From a checkpoint of a small transformer trained on Wikipedia: MLP 1536 ReLU.
Each number is 500 + 50 x the weight over the matrix's rms, rounded and kept within 0 to 999. Layers, rows and columns count from 0. Numbers have three digits each.

# layer 2 attention query, 384x384, rms 0.0859, rows 0-40, columns 288-383
462426472541507525491481561475548508460526497464529504461467339451529489428533506527494528571544464500531463508510549550533490589514547454510528514544474487515514532547483446459426473528492558523459509439489538546499429496463555461484525477516466524438576512429495437488486524537507499489
480529487503469435527489514455513512533541495504457496553434605485460494588522526489492556481468466492505508499502448473488524466468493524507511554514524540533502471429503555467497485521491445490529435461493495498506536454511472540541456494500383553495480489505479501458448475459521480539
558552573546474519452432507465522509466501550431475493544476439506475547571485548465485406494487511489463547418455499497509403560432494506497490522540452537495464500496544578482522443511383483564519523559466544469462538489555473458536488441500481556493521468480465409556506493526597492525
490459572468542520462419541497544462537506554506500479442443530463456543486504516560515515533470464454415504506518465487516482478487438496479446518463501517569429541545515538524496501496545521501521533493505428439495499509457481497583460509541473508495538514528476511516463568549495503529
468507462487437491457442526475472550544572497560501526540526491515469412497550476564497466549600581471493518489456536522481507503498476591446545491491515521458517535550484416508493482506520478490521432475413544433476543495432549571529468463522490521469584493453475504524480568571495473531
459561485452481481463519509503522520540564611486499545493424523571479505486534515433505514493552495455502537471565475516559540512492520474485473487449486535560405497446531457402463448498580564541459487612530482470430521466496534552544482431537513510444427473527543548457462495516474456554
501564444427524515515477529478418524428436481497554474476482485568546498541495484491470454522464562480508516486530512463498547497481496515415496562470488451510586458505494522490544427537494549479488540443488573528487451518515472522487502483522569425532414494513498435510479510426488443512
479494434517497475504594496528493489480476513523581489522484440537501471469493466509479495490501492514540440420572527433529566521450572506475480530450496486455491430470506494508564470502499527509457577510409515542459512475496561515517462515383399478528554508462507546441542509480507506502
470458568457502422494542550486536530418514467486550547447529473494462478530501441479536498540565496514529531472520504503486514560536479423518492524530461517436537498444552448539471506476519531465561438490485433478507486441516512472550484506470478531403531502456500447567507453486509492498
511538442469491501485430496524513476480574527490533554545463474549493561520465456516477514494503499487499530432550590466534464463491440592505474527461527545481554544465578475520550485538544473556529488540528492500487461515490459482497429496445505494536461536473613475452472532530474494528
437503527453487461509499546537480438485529593466487503537506518456467521533541520529480474546471523505454510609508481488510507504528531511474482528492502515505488531481493508455569508466511482452511577462548485488459472592440524485481516520437481435490484497486430501540459525514507468514
552500466518490492515518471488487547512584580519542595499496492555419464447626613516466482529455513480544430529544488565551462543540492512567550487447516578511477471453571498528425560482467537540407529448514488573503567541499403459516460528463508473456449467526580502487466536538478488478
518515452454489491475564488446505472474543467446524521488526488502540550544522447511468504506539490507508455471559426493506523572469491522422466497511500503533534419538486520494506451612462474531409539545464433514446529497501549528529414501463486489423495528553506508431489508467560531497
487510432488543503507473514486431494543438460502497548516540485554473495591460528475512487494417476506512517524491435502439537434525581524494478484489498420440505504514448491513490536574477511494491493503448445470467531455552585546407473494483485501495496511539552529487548519415466514513
560600516444519489559503522478487451637515491458515490506544558522512550478549475462483477400497453487494520511555524468579615357476548440557585510549548552539513490515527462540462459503470470511569487508509544464468581513453479561511502518442532439465448462491472546531493448509487483541
552443470519494539522551516496524509464466509505463474479511492528482528557457494474510442525527534530514496503531512438510528531434522580481480478534526453495495483513426481508529561492549508472441495479492489585560471553513496456505511514509463500529485485507511480510512451498496520406
510573614587402546490494459491558447494435592452487482496455467491400503525503473527568494549529464492416449470402510506472410595487499469545570634560516497488482493462542525492475533519532529490484577493411434483497452602507369443511516514540595480471561498451495419506617488528470493501
482449506584464504496539467517502478471525508527518554409493471454431469505533473480490478558497540495549520456462495499485538585511513510498465397476470406503526517518409485514489523602473532509564515502502465537490431544464469541553503517464494524459526539490597515500463496550406591490
527487568502514484526454491516554504555548489524497483612473550512464463410498562478437532528437553460489588555492541527510452530527491483517485526413519473520567567402580544562495470492432468513454447526469540514550513495518446480581469493506472470455513482509524548457531562539574496452
492472530475511426519526483519548506499452478498477442526516387580547531475467535498521497491501452484565567489499519535509569462474519465413471483552514466455608389501540451556518526419474505477505495515535494508546577588481580502516572489481483474526485446478505426464533501478495523563
475483446518536528524527488569449464472503465442473470459471534459529516494513453459534564419477539485436513556463529461525498421489529503448542515499501490517504508519529484520495463465578469507524458511509462492496539460618455531473526507446516408508427544455496511511497425519414530497
536462446447489487575488471479526496545515488561549513545489553573434551487486514497449504439466439438509481539479557444519489437461508452511552505446509512544537484448531529520465483461452453528512512542481497492460436516562510501498474539507508474523437588587534493483459514512403496477
455524472477497497530515441495471534523496475504480526476471543493543471494531509476522554366461507475531469433582450528553627509495485584479448443502485516505530465618530514561526495511473555492524509510539603481520441513553570518538527509536417416537454537555532471491470467505505427487
491461468451482514538505521488452487495511449504471496463486501539443515481503633507545519616531550430527490578572526524527552441526477502474456436433564561500531467497462518484524554488452515476551489411496470551510529540535521506388424520415508544519481489521514553539490490443507432434
541541574459498538545528521463571489544519465545489470526527511496551495502463532544452494482473451474533446563442559525512514515502581509418548507530521514486568522438568522567520499474514443535537548499475565474461581516537446457465447510553523471487480508515403518483556465496475505516
447513499416455536469482542473555546491532531462494470465562534533501551476455552502527495535533474558560497502496547506518546449465475480474473487452532479454560541496506493526635502496503499517572495493498522514556537541556513475528516557457479457535514545505516455561502450520442483472
472424440468495491547460457543558529534500552534451498444460496480442530443506520452505464510471438489478482444523568522471553512499534494449557426533452475516455500593519529515533483500445484440536508517489483515488473546580516601473563485504414436484526480593529502559476470571498519519
477473505517534481529452453469578496536495488436455464499444428510493513499458463503496495432530468515506450532529522531569497482510586560495465449457499516528541497539440448456592477529531476562563531532423553547463524497448560586478510557375540493503461479469508453512466455503498517526
514508487499482479556542481523486493526433546427489469521534424458500452503494487434504493470422508527438528590519478487525466498467441515496414516512483489514463500542421499499571481528523477538471509475501460517490477507475481443504452501486481542438521513518573583494515520471489503583
494490529491513504534473473484499482514472469514489514465543504486548543407556551455593483526459455489467561505586498571505462456527504538471509417509561580437498444490506501547501479553540470489475433435542521493547549467468529516480467485599462525496440516522471549493517463468515459534
461510500519454456421559500478482476436453494479522525474469511500461449454492505500490485516470590490565468485471489494474567545514559539510502447475479503416499553511548499500466523496512545533457522513518427512449423392461520532503466496448581448491602463476474504510486576511562528494
442450511484536509500491511442475567463505472524498521519480416388486519492518531529513603496568474499488465515621576487480468516540521530551563467511476555503391457594521481538506507507461543523430521523471491546470492466426597417508439484515477499521496456559507524521509520501494573488
482482487484462515517366487463520489504506470503425439485563481520475463532439492422465498570516493523534469528532503478616505501632496464534413519519487456612522522480497535501411455478450468466513501484545494475539471449539472449513574475574614483466518560526470472444619533432493520565
476465535497481435392575530461473502468516524595564497432458527500414473474561531472535508510512550550501481492588509456518472558544516491508522468542525501483537557436370525538491485468480486457435465590537545576513534596515558532483506497490492498496573527422542482480511516571503570474
502533534524481543515594486449462533463532520551517449391449566477503429580478456529475480454447565504480375533548489505452495538533581442436513467474496482459380493463464537574494495578410472388452577500547437461518511449550551450540510540496541444531477472505547464567530503475467492511
549441473490526484475531476534540452556511467563410474545508500487422521465509616494515589495480485477497432447501456475447523509507533605505470611571520516551488495521529500525502573472517543529429458501406524475435486447447474349504470575473597514504499493547530598450419486526477482534
492553564598509482490498439492539509500486602602506536463508575482480424517487508471472509514474476469444519529444545495489397609424478454455489558497498531499454430505453542447492507546448486522526514537409507531528565568507404558439452456499532528455575427560546380515535567547503563502
544504422486530508525491471494466598514512374483478532467464468559449453534540454465524466563463539425452516508524447463568534356530562555504498407585614548510538433487467438493507430519454493502502434451559539541478473473600550633518461511518412457475488516595556590501443470408454484562
500533500537481512439445545498460521501581451492534505488521461431563500508573465500484557591516422512583512422401484410629496474426446502483436461529538472516519422410455496467494490450435419510457472597471542551514459497493586507482474444503425522496517496523533495530508516508516573501
451543626529494457466547517597549472558530490523540493592506528467489464577517499479523526459479454560444479447429535537521542425498440510462479503504568443433476503431558438473486500427473475537556573467609482564483603508594521531454523587497540530584549418534573413457487531494556502396
489415541500509534467512500557486512379474510524446529390476555430382497486551481539522479588433508600407553500543502546447492494493550539463542554528514564424444471456460455492617545538503511521529534564548476582564492528517507443543438592405514468521537535542494488509426463549539493447
# layer 2 attention key, 384x384, rms 0.0848, rows 0-39, columns 288-383
524474519466497482598478466526495509453520506490463457525441495533527565539460458431534487532520474523427514494590408518539457448493538570437525509491530516491506507593419544552563468361454511516573508602531525455486461625560476516536445441482475474480425458520514532526510532456549436550
541435532436475513545483486515545489471483517548446458450541466481464505535548503493502422464487513472492549544468468473554519489495538515532581481528572468536511586532490505457567512482509477445509550541569442474478436473512457512476515464511462449486497521461510522533513393523544491503
519568425532530525520537484569439518447537482538490478500545508495467476494557514479522540477522524476436477546553489482509447507468527423464519443536488523533485527478524493437480459490508533529445538426493506484531433530558542494487481517502518493424537511527513475545504515469502517481
520446530478534521515557524552498448508445496539533571501578422557546491504525465467480434514446559461541453505464513553454468536508518510472560486546532506530488490519594550578486469486482467430505556439476494487542475455497497529383501445530546502433471543438502519535495411499494457439
504500450493472476464524529499558544452520538399501524479505449492518538532514491454481493511519512575494544471484454528525430630456501511480424503490433515500476512467549560454472469491509548552508528490590579490466448447512472500506492498555515393486459521537481501530446537484487533424
499397535496567462514408503491550531477458410464471498498446413430477478544487455569523474598502461491479462560409452454521481483509546539477490508468516471560547530457500530539494495451530443502510482505486481492446526545523484497492465485494465412484520486511473476492466498488516517507
507547446544456445510526473463486428535573435512495579460526456531455431491468498497503547482488457518511523531479556502500483507502467464530483491550487449524564515537484533482466559521505427494497440451467490448484482482426493504547523534418482460512522526490514519392512540566541513531
466452582540471456481507461509501472486466507487555469543473582470451577506484509559437548502579398469496511509418465434453482530504448549479519473515488523493554530496428536518482513467526495548515406480501511544471489550444520496551522516524452575465531462552563504448485483482629509482
567465429434443566500519419488497496558454524464450484542547493452439547522592466584471503499475521493396571517499537500518513529442477542545432522523543500456467497499502441537489520497601457541446531492538482565536544456495502510417474486456449439440568506501456486503455532519545468499
543435507512535541496550477472500479472557510534442505525398480522507558480497477462534540509493495521510423538408471491465586460509486452486494477503515559558523542563536513482422455451573521436560477454412516492481487469443461557488520584594537477497457466447552493503482418528504426450
505519475499477551449477464541512558501404516502439535450576467512474491541525440475499479454484553505437465578497502542510533523436503531497549584522545438459411508539489517469493479473523532579533481444504498505497444466548477484517508498529537459493470451448556475482457466591477450504
521533505442581538487466554555507554462383479499510529421506477442495486443493516452431525426586500554515461470445539526583541508499502520541516464583516575449484505488540442483405488538508380541562465546499481536492534527522566478480555419483467537523450531442486504533464505457472486452
549495449533551550469484501499481421449551593596398535526464494479562485512528525509551469512469631531483507453530556515496439496484453510525592521522568481521517514476431444461523500490469450514570519483498545516548487484497404470477534471446564533446512459519529462502408544509525528517
538487506590448552512482521525529508506541531465505467437570459453489484444513547481520553554479490511585503465449544525596513499522521487493516580508515440501524516540500481482473433437451514482425480510528488502579576511453483538570457454510534492529551505498545469496416459542453495579
447471437499474525462414563516466532447587513493449475506481447517552517539487441478496561552541504509541485478540496542460445535480501572560491563475479450479466518499489492489576506520507514529471540505483476542481450482459512416456477438570511508523468475516429540449498473476487475478
467526549599500403517474565492528502519519487516472542471497459489453546444482498488486531530503530504491487490459569474558497496511483506480420474536554426514447408503523463504504506585471522558529549550469525488495450464505526490483521553510581516515556524524464531480556506538488513537
500477565482487554418503536533419552537520506554515490498501522483564493511556495514457368496529546565600502491449438474545466460537486558499470469455513483472485574468507460490479531510532521482499430559495597501578518468489539516551559447490486472507517503508523474564478503500557417576
456389514527483455559479480544529531475433492494504462528498547532443524463487548555524469455570541546481446524488428579529473506576475527534509506530567536514528491518488473510569532464466527468447390493528484559458542523504536551412522456502502501537502477459512478534545525543516478478
502565504444501477480536459455552399382513541563456461448506522501503485528553520487545501459579452494483526500504526492463577472475491452481440514522447548539523520587506503427545585505528498491533536445491517535501515537540523533445546451446492503505491552475515443455468400501491544547
556416453485500471473493543505422514525536489517547525548477527519457554519499474535450508471447499515498474498555479471395399480513490520549483435480473514500424460503486485456468503522507490459469437468442533520474482524553585542501500521497522519482520460543472536500538522471435465485
462562487526421487448557520418434560512515492496587536546493469468481494433552466493505501597575502484452423415507519506548543523485548536552469455489543491532509455486477570446537536512542433461514496495505487515539461547446500469498470507542489510458548569519467521534402462612556474503
474545495490437489565461496552525498516538567507412541480472475458505491451510485529453473491493510540418571462492528502499619422495559523501522574443553467504454452522495541484540491479480516497513461516431476523463541531509487538476465530412481418434537542589471501474534497449525469503
475400532532512452412403512467544457537552492458553509448482527478509520541479473488526509559545544503510472506385551468486467513570498439551567539495525550548516479468501454473496459506452611466516447558439525506449519466492476466477580491483550546438541465475492500532550471461482565511
565495490589498480486535471525463572436513549490507503527514438532540440480472487520497432475537466515482547417527482541565512478478521470551459551569453461481512539414533489463458408543519494507499501596543546496466509436485462501472594444545473436506506502480537542455500451496475473516
491519462551514497492560617570443508502487489496519527432496507546535550541494459535517518566522571527508493493508511514501453588453440501549471511521544488500487438460489530461495509598458440492480472550431487469514465568470515482521539518487554544576446530471545465559475497522433533520
551510493513550489445576495469521506532437507547467484496515493479492551510525472524497464496513543461566465594480512563497430548503537462428477564466578523470558491506550515519489574511585477546501472495473489509433502495413466502459460418473495571446543507547494560527545491493529483523
443611502506515422479486466501477518470593483541542460520468424498581453507559536511563521596479548475468486466494530537569430508538521491407474524462451479477573454515491511476470474520522479516502528476594471474507485448388463480513494533471490438563484612401488479469497518567431481631
517534490476514439481528563552462508494553519489537537446481469544526494486553557513532482474484543473405477516433479550479488516524450605515504527532529469548437479581540414486523511494540569511456551510485506491457485516416488477513495475546481513455488582517508530554485517438478477419
448532602519563417484442460498522455457525486524543528460534462443464526533488534463555464535535519507482414412501559511546614543503540548535514458549491471454502550474457469477503526549486541508508515588505550507515429514564483523548483437510474451516569483499522615518520453562534553455
525544480471505546486518520520515412581540486483422475469542526558532486482482402463481493534517461541469558491457502463495466473431634483583503470526463489474461534454469498580544572460495474613480572525522522499509483480477567472533476485409535485477451466528512512488511500494488535510
535465449513510525479480448543515523470540468488481432534532536535521478520481433499466493523507423453506503456505530537480508430569467524472474489507534449502480484491464548564444486535514479498578455458507566507455479490515453509521539484540469550572403435470607497535492485557418520532
486472494487480561479547556500495467500440520506420472510459460569516459516449523522489460549440469454515543497470503501506498528432530533500542544560407501470502460476538459470502455468474483512550513519483458501483460435561421556469533540520518512465469512522528451525545549464530400514
566478437422538484469538458432544480517511538489513478492462576463475531509395606476448541510468524526536482516474538490437479485511516486503510538402488458449606437490495378461521485506481501521498521470547505528489510519512500526457468481441484457544545502508534461514456517479496568478
561512489469522548575461486574474499467486524519501488540423487571558594556471513494576506480510425477513483636481531492455539450533485460482459479390486537576398453557482485552606444482501478552552469463440419424542412502554469598547481528466518474555490494560535496487544531488486534558
514533452473506432536489511507505555545471473543487552613509391479476473384571530415541572533534457530462566506521476566396448514593447438531429528487557500495604531469467454510504544460466459555504490540550539514416469454568458446490528529526480609535504510549471444462486528520494502487
433528571564500537485557572478430486462558463540612512455449476459502426556434509493506517517421467483549646537406513485594432435424503386522519364516467521417513482476441458494496440462483523435540525592507496559597529447543481557499545552552493547520451514459554525493482486522478469413
576431503457556594517506487502496502452535511411502507508515503538455485567476556527462476514431567548535472542520513492455504426450517471487523539454533558593438595469491524534540498389502483433480525470593541525470477411522485515532534474506463513530558571503490517478436574497493460536
478545474484492490544634528495400504512514539524527509469527520457478457515533557527466587471572473507500436455443511477538552657446453535551464479483472469483487438451499489486550430483460517490457503529496534488555440556484530486479513513385562437448478567471507429516496542537562540498
567486475504491436569498483494491544505568582484515424508420466542545539456469480644474445445481457427539445533526503574347605549547520588535469525496474451596461506499551479548527550443451443499499496482584498550553525545471471519466512516437588507485517562437503488504496483481471537562
478498501437503514525455496551531501507539462570462541485485484544481556573579437469462518453463525503447549495513572454421482502509516529498506497469436525423623562564504534523506517588530508470431495517445478429500508456446536588539505458510493428578423453492414490530496536516534370540
# layer 2 attention value, 384x384, rms 0.11, rows 0-31, columns 288-383
428617423524500467593475500395465490552504410479442499526531516518525496581483481507591455438537403465451554587441484536561474522522565509467444394554588551442502548551478456427543498414521556521438541488392546587462455540573458541541447561514442513545461437510498528521444488375495528544
585503496519430521514482496458551457575451540421457449504495453458524458484500533498574436452498464406476477574442543490528534500509521487502460449622520398480534489563500554480431410571486479485515432572505478550353531589525454575524525527570469509558464532574494633504492453564497490518
563546536473481463469555526441479436556490518462529452475411567482472461488458537492543512490570493615546506426495485585580524496415395477436521552517472554520548405453497461470509429568485509570500534457524389438546516481562488491486438550443518441539500533385469471347458459473457533533
539446480578378556433459522518525548493527663471512539547459462529417554437513469477542572430489539494505431455569435547529513527581500536541519456473518586542490415628490509533522491470574402489466410417493484597473481538447597508540493527525572484542493482576484522490525483475570549466
528495458613478498462525541516448418444495528531569533455445531520457498461493607479411446481541546643420483465635426500474556508533429541458502486490503566486551444484534537450510582470527659450479435416392482403502490518499464432457541468442483524384463496454502554523438504496538509470
641481467417524524454548442498575494512458660492460453515500475501462593530431467502463501476544524552559461477517566584447598407564564438430516555426463412579528472518495535449513594502454455471452451430480542483600432564512520502413507579522596445568594463508413481503585588555595562462
497493506511560372473473498466499464485474455499510529512511532530489505557415544422573601564471452561424494537533501467572473450511498584410558531537520470521463590455466536569595583474468430548493536589492430552589438401433558532524431502466552425488516462448449432585511537553458553510
524537491514530559472484390456514509580513506556509476491543565489467518526496518528519532521490560462488562542510516512596579511530533428447528592412478507482547508506530589531549436411509574539487569617551430576661545434458477469546533478618438486542723457513507334519505482611568560565
469437502473536503507486529460525397461513440425475516548486483521596350477565373497441669515521438539466463504517530436406419574488483617507578477504466530463533587595448538548638515464524475571463435569476439494454437624554503487463565524442477525475334450517552541567575605411535496584
505513498514493572506463539529397468550628453513495513526421529519518492505443405606492445357472526422444596431475508548494494634617550478482541446560527543527619506527466536541432434411552492470600448622403343471461362477603451529503427509506547479532435452361541651568480386515468571461
431360554504529582530546391503555538555560516441393460540478484434480616572529424571495492539480592491488600442545647524536537494513442466541614581452494450454533475560549495477539477453552453562421505556518457482480545510465512502515533485599429443537483526545556391491325532570426416465
479559562484532533544509503565544610457518553495469470568492458515515392532566494454495519512525421542470476545510506469441506621569448509464468433541533436540513688589569478531509502461499469482500559526502565610466463589458471465536505506493459452622371487511502585559466462420446465509
499520483416531440569428498474477584561554535384446393528450498523503514505426506593570539382554382474554449459470543477613485489518473394456497526564496387480539564568567536529446522526494498455469541497563436531539486449497511492476563549523486488600531496511455517426551471485535401555
526483493479535455473514521490491490473443414523512452466475546465476547461496379467462453510478512474546488541565480527588639464536516540472616489470481418583474540559524511528511454540496446576558532506539553529448533488493514488436470473508440457493469502532478551513497612489492509533
504546433503502452508441464537509442583565479535477496443525458460555451414459560499506499450577513454474462526498545451517542549393574470386492479493489554468511446531508548501412448478528460464562422546531486600451487516491480508545507506416520544485537454486473600486494434557426472477
490434426566472560550502498520535423366502555481502604484577683487467588521455433500504418454499492565533476534557496457476515455417494541500427548478526667477491548533497559578527541439431550490448426375516518549625528575531561456466559506552525554554668497422505541562583583529544463535
514569378487531557442393510476462504511457505569484543564425529483475539487469480593509504361499587489630517491445517578513563483485540504426562413467422607546484498422500534520462534527430567443455418559486413524541430525542533427457559452517516532510432461473557492454531505555524490458
551472446479458456522556528429491576497499575510458577544517500499491525523485505540496477506542479405552489493574561470403524515502431515545594562473483536411444454474536527502461486541503566513514567413508521573472443514568511562470529547523514500505440519576573545476559552468612565479
465577446482454501552572463520547515474458522471495449453518343442494602384419518426438404513482493650482473420570504423474476457466524520573573533467476515461477469441426543525530514496517493504470445486458685646473512541540478485454523462444542611488459490540583522537497541536517469503
478483479546488424563521421491543581483525489480506563442452536544491400463456386560602443445558499527535540561505581475427532540513481579463496401458534500511544546598570439504498471512514525527512428481454526478441527444480514540434444437547461489552495502486554498479613544515459388526
584508536476516509470510436518454546515363482508452501454471560521459395496517453453526479593468485476497517488428448593481414496430442594552520515555545523502475530631527483526506423518471491576494517326366560575466507493518489506479430499513441446531482589574526499542483405485460510613
453469419411427542554448451455486467589547432463495513598533565510576537424560599462513521463623471404497445508431624485555517460453532509511532483430510596507420429424476467447477479501492432508568450593472511587626473477541397538518447552475391549508536464377468438499458495491427537518
499494541537515533466563502516531416554494558472429565473555501535551573505499501531501489492516489587522476506523525493531492500456472520471585490526506517504580548523529446491523551557511524522475471459515540589492587527475489538439503477532494427511363446521525537549436503373511404504
552490412507472537505492363586492499446471553519518569560586505520448589428507522542589502495536536609587460616549450431499621556501531501423428407467476507423412547500614582570522535443399592433472527536514549548653607518389509461426574497441495569510513399471614449561481606484524514554
525523538415449620461477603515480546413436465614644477495442420542516485497443400462489457572437580520513522546465497607472507502473491586509587446580585505474478488572442483466433503591501554439522465494471471561546490486512397505463554559445484470447542541446445491500491538577486482468
528502440457549519452429465366521588510547576594428453434484598516524580499424537539546570541535472497526559470554452536558596575582582430448496526412442497557475406398443484464484504454525500518469536520519557532586490433493441432487475505528568454574662495385428523541472517558517584440
488424511591400511463476491437474579415432559560528529496541503504557516456431459487496508579518534526515536447530500531487520534507519508578449466446521465512535397625481431446448446486509510488515489497520469534427536476562498540528538551483597524431521523491508511526451447554548534440
591504514433505345543580455496469564619515559443471511491516497503571465609512505503519523545436482519484503558534557545517485385459351451459528597566412405638402598484585549508523530563433432467535506548570503458600467471440517410355491530467527540569408436504424383584458537525551517489
510485435552480587431537498495415499464510450578454557496536514516406497592513427482443412489519464448471569503589471500519498496424450434554481384524475499490464428420499417491497517492497556474486421545534518554442455552504511497505479508515390422344508450402542587536514473492564456593
468460583495482517550445515513524547424524586550470501414559459460493537472488407442413477525401439498503553524407480441465442448450540549501510494597447518535596437494442573505430540483553455541496434400512569543406480566479545505628446480519450464528530479442461495554578568448576537471
504517521358460524546456527506549446455459496506496389402513438503490486481526429451515460415539514424520454502461565455511590469582476544435577623529498460412521470398420543471520442487534499469507536445529489542470491550520398489532471536557502475553562536439518501528507495495572567526
545459539445465589458511516540544459552438426456444475527495596537408642548566511504479391489578585538582591544449503617508528362440469422487506399472517515579468472295453548428471576580408490498490543387551567373492554506569490465458452505406476478452576428418470410512549452516570522526
# layer 2 attention output (transposed), 384x384, rms 0.277, rows 0-31, columns 288-383
466420487551544484513537483446579487444486523505459488471536579537466475523496470555505457481522554509563427546530513437454528487440553499538506502546389496475505452501476486544573506452450489530581463541541554398446536509500573519479437493500490511471471525528468536441508495454585510466
487556494484525530478577532530550463454508555609568503434523467484515524528445436553525467394631556552510456483570493478497572575474438554465456605529486487439548461512539489490582543480557478526537480453447550433523487480434518549552506471508461503483568566479454480555538413544526484453
528423479522455532505524455451509508405489516535572565554444486521533498413530407508520468600484440519463515564531407473446583553504610481509434470471544525377481508531481515533485495540476534450438466464589524583469596494425545544552513517471528518534500489561554443478488509460532482540
457498564415514545460438587449528461520515534531536492470568538418574536475502563483478504439538513475507582557510500455518490436530427420503498550548462484457451601400452434537393529444531534580546493478486579431566536522514433443473478530492615498503453515508435538568529460459530388471
511508513372555491503454492497436606574452506551468471617507514492538501468586460547505526449420485404520560614512456502556461488420526529503496484527539457587493561558384475620451468453457494536533542478562456569563561484448558539498528504453467534571496471466470530442576533481442481555
504453503487522493548473537504489562412469419543574514512479526478487526445504534435518443579434456443519527590555534509480474511483583548492501572441521529480515507494519549573476491502546519500583577456544418545545459464610489474515525463422489566481495472503500540493514529438476465500
549544548470506527508500452472518514535464553445455485460431588464488445513493384529479502504561439439500497498443502489474549558574538411493568507509519571567466523463519596472458400534543533518541511520451462561460499597547470566532517566553457595508471509410531444457444541516447425518
421473407497531435492439523534471560434415392455511487442479436464570543517504554480489537516475499456473478486516482558407519522527487480425488445541494544512547520508476397508555537445610586534499493413472422518490488539411535528519528503373545426575369484481488478497464521501506486499
509586597480560497534412374482400465497559588487525406504472489525440571573441427508481564315532418506494494560479508505537586389482486441454541588504515481527625542478581555540446467479582428460637439429542559511441594395497371528647544587531509464539511574376462411428522431545416479519
451431575471558518510513547488560499451458470499422411551623339502393501442574597538565524549502409490528413556535576507468570446505506549525374611542508442519543539423548527448548599478358490461505555321530696418437626552538521408471511516479568497515486528499428382527525510547447491517
580422482538412476505504447559476432442482495499621531475434467441418471436572469521442449529446442536530521517414402532410472561487496558386526537512564466585542494545440496491539565503591458461500608525516383457556501574498381563397515494553490405448535521429435555631507480518615547527
469483506538547452482489503369544496589494487469436491470515563463512523537543542530492603506494492458490442501524412568444404521502500448556441451499419655508481455520430506529447445500501514580489510586524519358503461444519491452666450519453523458558481471560480488441534521475487514488
454433506545518532479565505517501491457474497499553461477440503449530461509508497447569503562518486576522468489443467538479508538544552517506502536525459558489502545469436528506425548506522505614526426453497485485468454458493497443621470504501558549482478474476489462503436535536567541512
436538465469495523459506551492492494443499590493502550537495461514513517553499512454561459523402474428455506567449561424447527503490476561440460598463452531493523557514552576437584541493508495391533565535515466497447423491554509492479529407509475518517520490528561448528547544520430466537
501510563500542508503548569553584393528519515527461463473470353497540564500466487485553541483501528507481506529581508563450595477536499506470427489546547508508524507530470518508559511556522454568485530425555533467486412568446526501567480536557391525532539484583478407563532388461555556473
498513529454588476540565569448495491530457508470598528496500543580570492552494568459534492493435528616511624482508544589434552409488554506537524523482475548520456526315490537469426427494475507538526461633547561411427529448532471502514557442491545460542411505455502557494341429432451471546
485448441497534503576576509485479588416529473552537477452517432519557528399450479438510496544542535535585545631603565449561492419509504553428409495444610407524601493576529468448583509428544542460563499459618548517562457575561514486369466482504518499455391488540480499554486507496438504539
521544479504542524530504440501534452489466465487529496448414555503487513503475476470533528462464513534461526498474506542512475524551537530503468485534499459515526544567543488498565536483480391530546454506509447414523485456476460490499527478457517502450485511502465493550463464486452525504
577523426489428497544512482547515530495509514478391570497509653540433543536534503529444547429569557370384613483531478508474560556466555521521581512514547484506476437525510531551537507436498465401591541589548464591520513447478469566473477536456343508423582514509520537470471502516492462562
489566538461591577455496522523485427606528500510445550555454439528471614485550523438514560477412512505439428525479417530427426509416513542433486663494454491494528463446370588461503495466456372482534558491582330471420485500295497565555578448410557389459491481587515586514566405499470575544
508575463464424449589525562555476459498557530479525478480502564551450513571447461505443471414509505475511493503483509435488496503463495439506504406588518444383516497397573507548516463491468481456518461546452513471494504436541468498540429585452582522557554614455538505505508509530581507473
477435468532519506418480552539569475478489561496474513435458490467436569584451438500529492519487478477588428427568406527509583491517463490478448483535484482461530456629426429447582528502511549504503573430488533599472469492484558509426549487538441514451532469521527627467444460458545459492
567415449533392510524551471590426465444532603463570541474435509461486505511511448478532476548445489495545499483456484512496508507505488460508402492530509481481485547573580517445536434531498456409500531529547442434546435503531422489447486510550528489481464535405486508518487490549454441520
492524388430567511599492542587481488677512439517467448392472569470505445502549481461485507437415530453511514499546559439424519354615461468457489553547540532580626471631477373538589488519546385526579473508445386543482426521508542541390496416379428411473239503522489540449495397531320487512
464562460506538487495497509535466567532527594543459541549560465437537569472493511539487543427617583529592507505514513527548402514506424511523445497505527487444439538431570590401533446435508491470548576475554512590484525467448506451480526521600520533487532496466503502537432508508455418463
461504522549430503526518533486506534496524467460560519476579437526520452456628482427649374643470513467510429440573570492481579548525511409487495555531450582519521480449456555459455427532532546466538531438547494547538568615475599507496500469530443611485416480491525526479492516502461393512
549532508464513590476473497504508481510588595495505466487486485498445510457533535470484427501475466466502528520544485442538455512542473456467430455485471521451440494442496541555510473440519561452521467400500515476563565511469547480481458502635416511527511452479528552502548491505498506540
439484422570436571470520482457463488412499515542528429470463521458515492441441450533501517408528476488564506540419445497558557536499440500536582474473453489385688470580595468540454466539548414562494459495516435569426439408553455581530529514515539492503479534452538524503456473567398505533
422465511459566509523517487488489533519479457520509445524553486569541556452476664525509514482455507604542473567508518497565523436463518449462447502414484476441445526477523448484568555437465570482439540539471538411559508476518541565454501444455513440591431516538554527480504481552505487515
538443526520545486491493520458540479525468475496481529528527520478480552572491558503483483537570459470530445509432495559472521464503486450489506444493506522528410597408587520497535536467498526450545526540417465453485535468535500476452452499529517505546575486469511527521401530480476457509
414429484516636410427480521495513568514473543542524557515521592525534565565490432549435547525552494479515434497537498491488504527447529470523501490515473461505469538579571493523477542477510502485457546524458420436511467444450511565479505397451424504456518537423423444524446503574492479453
539429358508542438582478427528458481442434517478523545436535455467454524514438565429537429635470418443535577538598401492474427492498644518453513449369503443411529475562487385506566477521541523431441518551558447627507468511569498494441536515447568452575485397593557595495484585487481508451